config.toml
n_layer = 12
d_model = 96
n_head = 3
n_kv_head = 1
head_dim = 32
d_mlp = 256
vocab_size = 8192
activation = "swiglu"
norm = "rmsnorm"
norm_place = "pre"
norm_eps = 1e-06
positions = "rope"
rope_base = 10000.0
rope_fraction = 0.25
qk_norm = false
attn_scale = 0.177
bias = "qkv"
tie_embeddings = true
parallel_block = false
init = "normal"
init_std_qkv = 0.0634
init_std_o = 0.0
init_std_up = 0.0634
init_std_down = 0.0
init_mimetic = 0.5
optimizer = "adamw"
lr = 0.00318
lr_mult_o = 1.13
beta1 = 0.95
beta2 = 0.99
lr_head = 0.0049
grad_clip = 2.0
warmup_steps = 576
schedule = "wsd"
decay_fraction = 0.72
decay_shape = "linear"
final_lr_fraction = 0.0
batch_tokens = [8192, 16384, 24576]
seq_len = 384
doc_mask = true
train_tokens = 112900000
steps = 7057
dataset = "wikipedia_en"
Each number is 128 + 32 x the weight over its row's rms, rounded and kept within 0 to 255. Layers, rows and columns count from 0. Numbers have three digits each. The size before them is the row's rms in percent of the matrix's.

# layer 5 attention query, 96x96, rms 0.166, rows 16-31,48-63,80-95, columns 48-95
109:110106122107137131111154166174132077110123199181125143136135158175127121093132178104067145117122157167085152184103066109165153116146178132155173
093:155049085099103157114116133100159126099143119078124100145148098087117154171119195112115135120130121122127147213132116078108183068160108111058111
090:134088109179122103155177154094104144113099125147141075053149122061132195126124165126115081102148131138143131165113044141123157061163124166085146
084:114123150142137126140192155169097136131152109170127148130105061088132136108185109040139094113120119134078145140089078119126162097169160169183140
121:130204124094130147171099129120123153182139063128124126090114084119109146117122114128178120112071147056100106072135131116116112127146160119131138
096:105163091167205143160097131127094122154180158139127158134179134088134130159196112109138139150123152065107147112102082141103140109140141192158167
090:173070151108117113122113120170147081092149091133095149205118086128127104161178121145153104127141133172142082142084145068104201093138102139082159
094:095125112107087143103160101147157145162071121091157134161096102130073072084092135129162110153143147168105120117157120134115142143084155092109119
094:128127140126129097136137198151093124091130140145122115099115112098109154109105172061105206116133088147160175169120094143114191079158148108130106
104:134139118086128085084160133118125055195100130084124113167099131131119116101145122097155146156116115133033157058127128106137139169105157111178145
085:090125068120091114174183093158167143110144112074156092179136099111151127171187161091068084145119122131118112139095092153179120110148122151108126
100:107148152107149121123137138194145107104144161111148112177111164178126111156110090145168125207140168125094110087124138082133115142098108150172171
098:099167103152153132157097125152090088072163148074095092190167116116168171135119115117078132161098121118147129143089115105064092175140060146141154
098:134066110106202150130094110117173125143132145146095177157180117130131129130140122120118142103119141126153124158116110092155127125110145178131151
096:150115152171099137139094138117160133076098113149156114095100095068082185132137128131109078109106107145158126125121109190104159091148079117052119
106:120148051123084112124146129160151140119176171118116127170129162166155075117147154145112161113143168136053146121131151134198122198119141126101114
092:094126094129136126082164139174086117076112175166135165135161199138109156083089134097097150198117173136122185205091160106135142142141093165139152
099:128086104143119103123139093176129142121159120152154142120135132122127153137081185115119092148108073178159101187106103155143197055165075141091107
110:106127102110112149090197135127143131093069150105104156124131184065117145090104188111157121100125090145141146138150121137103142114142079144058048
106:180148138115159206139110125095130150160107146091111116104147120092128128117164106131170103074053111069111129079147156152096044145116135114097133
099:167223143130115173185122143128130124154142123114125119123106118092125115122116116096143106080080148090172104125149178145083109159117143073099117
100:150100123116187157106106131146118113110095142139108117129188138090129167118134158100177092143058132101114122154121109128132155070111140168121087
119:123099112174160072124120141157139122112188076156134150104107087136157155171161108085069138163165119169182106167081067153106164110168125123149176
096:076122129162142160148122094150122120080103084151095095157071152149111108112109156152173133068107167123128148120126159123145013157106118064137145
104:139121120101136100072154195179100124111113186155097135096163178169089168073082093112099187186099126181122163106082156129133195099140081136118117
098:140128164098118149159130148150146110146149103121100113127067130091094142146093086112164173108122040124107066102129169102129106142109106071082067
085:149165094130158141148103108125149104134126139106149113089146124070154125158136138109105146122092126054175130111143116167102074197123117137097154
115:102096148102149053144130134172137108093221106180142113151129091142168134169095093087094140179159118154142093173077120115123143111103119146164097
089:121101132154139092151153126118124164129202106113165120112107106173130116139115132142050142154125107171153139161116128112123169103169135098164140
103:165050121187188113136102142157132136111139121147136162152112166106126189127186131125135106188117098121156114132128040128120123072140113190154187
102:089120093143188036112134156110108114106157092168135150037079107087133180117115117067083139166140113150144165104086093148129136121168097190106143
100:066088083131141132142125121191142124118146164117099125160158141170114078100149133076165150119106140111091147218071142084159127151125098122160130
084:149163147105148132067103115165126165125119163142126124091089163102111177090095204107101119097128141147123111203104108111168112138121165191204172
104:155085161154089161128154168155141137100126143171141135134107217142109132133072169135113120146129086187158214181107106135164168053128136068118050
084:088112128058097113116198119147155167131127079171120133186125136135102098137080177076109110145101087135127197150125125121085122134131138112170127
082:170182154116109129153148129116083174129115110102124115110133099124122150120142140045086096120073091071159088139151148132118085208147147123131107
075:163184163176139172167128112144123123112150051130136100080174117112123189173081142136090091096092122138130101148130160144104129145117143054087048
102:124097128112108157120145122117093122137131146130127126141125169163120098139126198131106154183053065130094131141149138134151127109177140132099041
074:140108156130164129140112199113163151152120078178147156167090129151134128176095129178154123156146131138167183127106127114148216108131142159113128
092:154124110164127146140188127136129093130096119094112086159118139110139123035178094075113176107105118143118135101107079149135078126102169084162119
080:131157164108168098132114222133102167126120148168119106103110142131126173114110117113171090137093122175153116174093118115129161159109080181171141
087:124132134134106078161105205141041132146176102102119102133105103065116118115143128111112109133086058092168123121121195080107119125137049094097115
087:092181089112108139142142071170116129138133188095121155151134139134130138135115191133096114090135152064126105123127194123117074206139119063086031
072:091161116116136146089163142187120121162129142154142099135066146072124092103052167131137135131141186100112168104106133103149105105110080227176145
086:092183154201090094108123157134185095123089129082129096150084174106124173106096124203148126140169173141082171144090112132193150111104159113125146
089:142101116089117141134118129155122149121160168181138141155129104191153170174144069140068156182140087149207095147125120150113155107156135120178164
080:085149109098160153135141086089155096164107121073078116133085098125115141086102160120094139059155139112115069109101118118062133149128115138114128
076:130075144106080165092155113210117116117144167137093145114108160152106080139083160170093174132123153148107177119094206121133144161139114165118120
# layer 5 attention key, 32x96, rms 0.148, rows 16-31, columns 48-95
091:144075095162077113154121149115122147130140088175168128177116166098118081177147196149149124155072155132069136128131151156168084106167116068115082
096:097117162134189044138104070101145161199105123126133126172165103134179130131176128157184106093113133131164106145129112139157149128159141150142111
087:106167127106113074061108073093154153131117124112154085145112105137128154168140081138134100090128128133123139155138178162129147116169140059106128
089:226095070161093142080095128142138064082122099154143073151115132125134094180106131195114092144104220142108119111200131091142185060095111132149137
094:188149118122102113114150118128080118150109157139164107180126106148129112129139109164148046161068143151188094134172096149140124108133118201113165
096:195165148143139161119086127123181124111097158170129105115117097136164135153142141132187046117131180150118086162116109084196154100112149100092152
096:161100150138157137136150116123123105222158081134139095178119096146146152106151163134108145095130107120120099167094084080130117099090130207170113
094:097143093148135115089182182135162126071107163188124169184117176088091094146116134122130177144138122147074145109155147125145171104125110126147103
093:160046042121148120139124085121136144152142125174164119136108163111132094107193199144131101107089171087064169101108173120160095132169144104132121
095:115037119140116155126099047112144110142136177152128130141186091121127078145140102119142144123184124120062185148170082094110135145132122131112171
081:141074191123095100092100180097101084130096120113155138122148143133133156116134127176127113064095176152115156154170146064119141102108154159185124
092:134129087076117143197121144152165106165165141151126121187152114132115114113193125132089158100111120143069123153046097117130080168095127142132143
091:200103145091120092162151090133154142158134099120119142140168128103119118150127166048131140112173093178110082110135068147149104099139165219149128
094:125144185173097142122129114095099110176124093157195152068114130125183114133102145099074131154127172150141104134090028129107096145099113095106083
086:118098129114102079138101159103132130122147127167133121167112166139114117128175123141108086101105079111142160177090211063154111098101169183173129
094:112088168110140141121142137132084074116172161140145164128071128097113132111177142095117190110146164133098171183123141068131125102139110109144126
# layer 5 attention value, 32x96, rms 0.179, rows 0-16, columns 48-95
080:138132153108130110119148147115137072154105125102086102168138145095154122122226197114100136066135095087066170108139127111082125114120132159121083
097:111157161168192096088114085147161049084087122171161141112146103125133183098098215118133122126150165133167168111122070123100156128100141142104180
090:090110144150192155148128131118103112118147142178112064162114074048137175139152135124155121052147123071102114081126123167149141089110167098169122
102:105136178096088136130133139180173118107117118179148131143085116099129186108098149082107104131162117111127113112123089125166124141115130098110120
121:135152134137164128126147190089107149137118180098151127176175140151129107107153095123131128161120133182184103126108136097166158120124090127113205
122:103093146183174172066113188093131143128102189181159133125138157130135143063082108114091150163141106188133136151143154146116129148101137142157139
107:173153108054053084159177122162129164138205143136096127149097160166099058128155091114120124178073105090094159099122139109140118105130132120161093
097:135156124107086196157141123133146152132153190098133161150152113161144063141157104149133108179148115133162120145109152120140155146134110071128155
093:157133134104121165171172090137101109141189109088177119151104139106133163121095136132161152090115078126152088156152133062110138083122108160059040
092:106118155084132065140135150050118180081153119142086090196052103110148131056112107126076120131113083119143114109143149083096164131125116115127066
105:109149153144077109132123101143073154150097143132126106136126169084119129130119133101104157145114121133119095104108101172109100151100038162118090
104:130061120142104085125148130145153144089130171211179112124089099095110156129042170095111123176129170157133090143129123130137125087115099179163193
096:140102113174165136126137167110094170125146139149129136139136142171130156112121112120108162128131148136129140145135105114208140129141133125203146
103:119092117160135171071110138090121076163115126045099094157151122117112029123132094129096173082094094121121134079118148148108112080110144072120067
094:121093127125115143094180120093177152151111119111142159139133128118139097112084123136096097179151096168113127173105158129139151231143094088097088
073:109095147121110123123157132130101150112109225116119038136125174160164105138144178098114147156112105129103104098146168106117148091123118125078121
098:073140127111135098125132091126148165146097101102115121058147132168127088109118149171097105154136194124144127119140142090188131166174137132136146
# layer 5 attention output (transposed), 96x96, rms 0.196, rows 0-16,32-48,64-80, columns 48-95
081:148158128156141212126156079116093109113148163135138167148110147114222141152098162174121096118146143126135188111131110129110095135184169143191143
091:142158102036130171110134144075127096087152142116040145162131161079160155137109167144128075163127184125104176124108083176139119095195154125158096
081:103141092156157101128112165121175087167083122136091089065089066121143134139108088101135183099140184147065102178129145125081091130141136075146136
091:111110128079188164179184157097125155118155108114117058138111130100136163102163158134169139107098148120108151045157130126115089127078179110149100
098:167141108158109130122147169108086076124145093101140112193102143076100111179136082155080082140133131093203162088128129143068126117103198131140100
099:107122124141110132112177135177084147118140153113110118193162145130076115090150170129103109125127172128093114087108134108147088105100166170048096
109:117108161142109118137070069154142169137128126088164130133182097148137070096162132090118158109145097157144118190149134089193135171119109161098153
100:162151122130124124129116141198164118165087093083132095185145112122107131113158085118121096133096054132157106113123098093128183147048081129070115
083:140076136166120127156180090157102098147116098101133146123147180137133118092153118115168153156091083136129108051164167141115183136040139128084180
102:090085137175151098120146119148086150145112145109189127129117136166130094085135105098120142128107134153155116158166188112163145186097153116123169
090:142101146142153083125127119116166212135111191065180106105156107135153141149096157127121175083090139092107138107153166104136074098093072116132135
090:092141123074149088128105166095147137100154122158133087098113114126066124097102144094140141063161211123145173171146145140129077105157180114131094
082:098112109189070073120130130119070135134140112109124111069130140197040117144135132095103185134128129133051067152145151165104134078169128147095148
083:132103179148113151157151153137111041138123103167116122140151078099240107100102091137101103134112170139119131103105148109068189125121098088154101
091:123097148133142121151196179143090133142124147131175098210098118101140154118140118148143099121116098108195152040115155096146157125046145101094069
084:148138173187131146118123101181101124132167159115204138131089117168138081165119113135091124089152138120157162125141137106129088154194179140166167
105:140075100120145124111118153148073162125154109117136144115086108178104127162146096108095143222086145110149099157115127160159155095175101140166146
074:161153184141111161146112092166126143107148120119132139151089153123231116082102153118140052152166175129166152136125114124121025181153168128144123
112:175067058037129112130127125169070110146065082144081124107113142124171142110152148122157150126122161127215117150104156132129140184127107054100125
097:139147176123141078119146154137122106186159151141140107145094123111122116184156115109103080083180122164132166178060169094172100159116147153162147
104:162114060085148126083115153088068169076086133151090058182143041149158155104170102093132144125131141144144113073141143191105173124079130063150138
103:077105162168142134164142151121199105144160167121126142123104129117152117192109121199109155138129138123079117153081082100136147137171149198124123
090:093148121123126136140155108140119139153144108092137183149099072161036146136139101142085119124119089142097033069185129122144186085109129172089151
096:068160089154128197149108139131192126067113152117136114162138129107112150114084118138121143191078135109046139097132102088101153128118103143138118
065:133098103102157098121141179110168144083089149158131083077145126152034116152152115163133141134084096105064125124153126156169209063136123126158161
099:181134132176102103092179162105131151087155200141144090130104109142122108136119086141142144213118090083081153071087110150146150100082178119202128
086:107120132133109160162127112106120146047180105121099149184148129164088140075149121146092034120180094146083134185128146073123131182100178110191079
089:173134190138097182136128125127155135147161133148141137122144108132152137141153118141140133110109145105070218090134153135128150060199128092128100
091:080102114101155138099116125095134089205145130117138142167125109117137142180147117184120192075135135166163116197077151091114163178135081136089116
110:060164178174096123169151118088107093152209135095156196146124105140113134176110116135094153113101099133096099101117106077097142127173129187088077
096:136165148139163119154066149205193118161090125098125147126112147088154099131161163113138074190130131155092113133118096062168097140051147192114119
062:148099126079131139104080107108157149089115092114078127118172148139108138080196156121131092090119105148141089139178150164108130091153078090089136
071:147167187171111136155124114140140128130158134084173135148088140154215110107103114145128105133146162131137126118129084118164083176180185156166154
101:155104096110144076099111138126072135090059098151134136099170149167116117085186121107130126097137142163177122122157145176121135111187143079132132
096:114166131188149158128076121135105126115174143074141169136124131143234103104114105160105089117150134128188042100158147148095055186134092119139117
108:149131189130145168160119136094185151105172147154142147178075186115067121092059082068078105142160168145133173160103099114162123124122133169198148
107:130167164164100194113064152080140112122112113090122147126116073107195114102076108160068140083129151078139066126191094163087103108106084160114151
113:103092148097166157197151159098123148148185126145119097161152125087101138156119157110090166114195158170125149119144110055090110183092170214091142
137:143077140094134129072174162132156149108128192173125094154110159133079100136176127132157092160133116175089183142086167128141128131166197089160132
133:146161137102105140138169169141106143114133132165130137150120149158087103137036158145116127144140203108112196129159138125139102078155177141128084
112:105112080084147088201134102179073128153140101106143081124167111115137169154201184130174151125143123133156161103104121085137166157132179095090090
114:131087142098129141128183130120114104132076137169122078075167123133106138141204203137184158096080119147077151133175152114131210116121145086112094
106:142122108175194104164159122074124140142130071077086116107134141109140135113123106129095174139093078130118051065140116123119146171063115122095171
103:113175105131149133150153155152078170132148146096148142134119120163190109126117135165148120119087127169145066088142137127067151163083099070126134
126:117195140144088155110098148126145109144099103092152143110161122161182105172054164165143188132150169093136142107165107151124108114148087157087116
123:136142160067138126151118121133140110136175122182182136192069138111053121108077127093114107110178170123135232170079142111140108094168183153155147
108:129120122107066137101150137142105113131180113157117111128130123164134192125108152136137107134118128073112162153123070149129159130130185147197138
131:114188071139094144130114175110148147121062140080068130138165125145122104179113080137111142143128153132156096125119193084120125144131063033095066
121:125113113123136077127182146161114130130101133168144135117150162157107101149119218133188117115111141136105160187132147070129135107148139088111058
091:119156158130141168145115119143112141149170168108189175126120123174205109133111122156115115098118143140136091083155154155117098161170145118158150
108:131122132144137162136122081140104134118157107131115102073143117168192142175178161134152110110078130121107094148174122147136175136117132163125174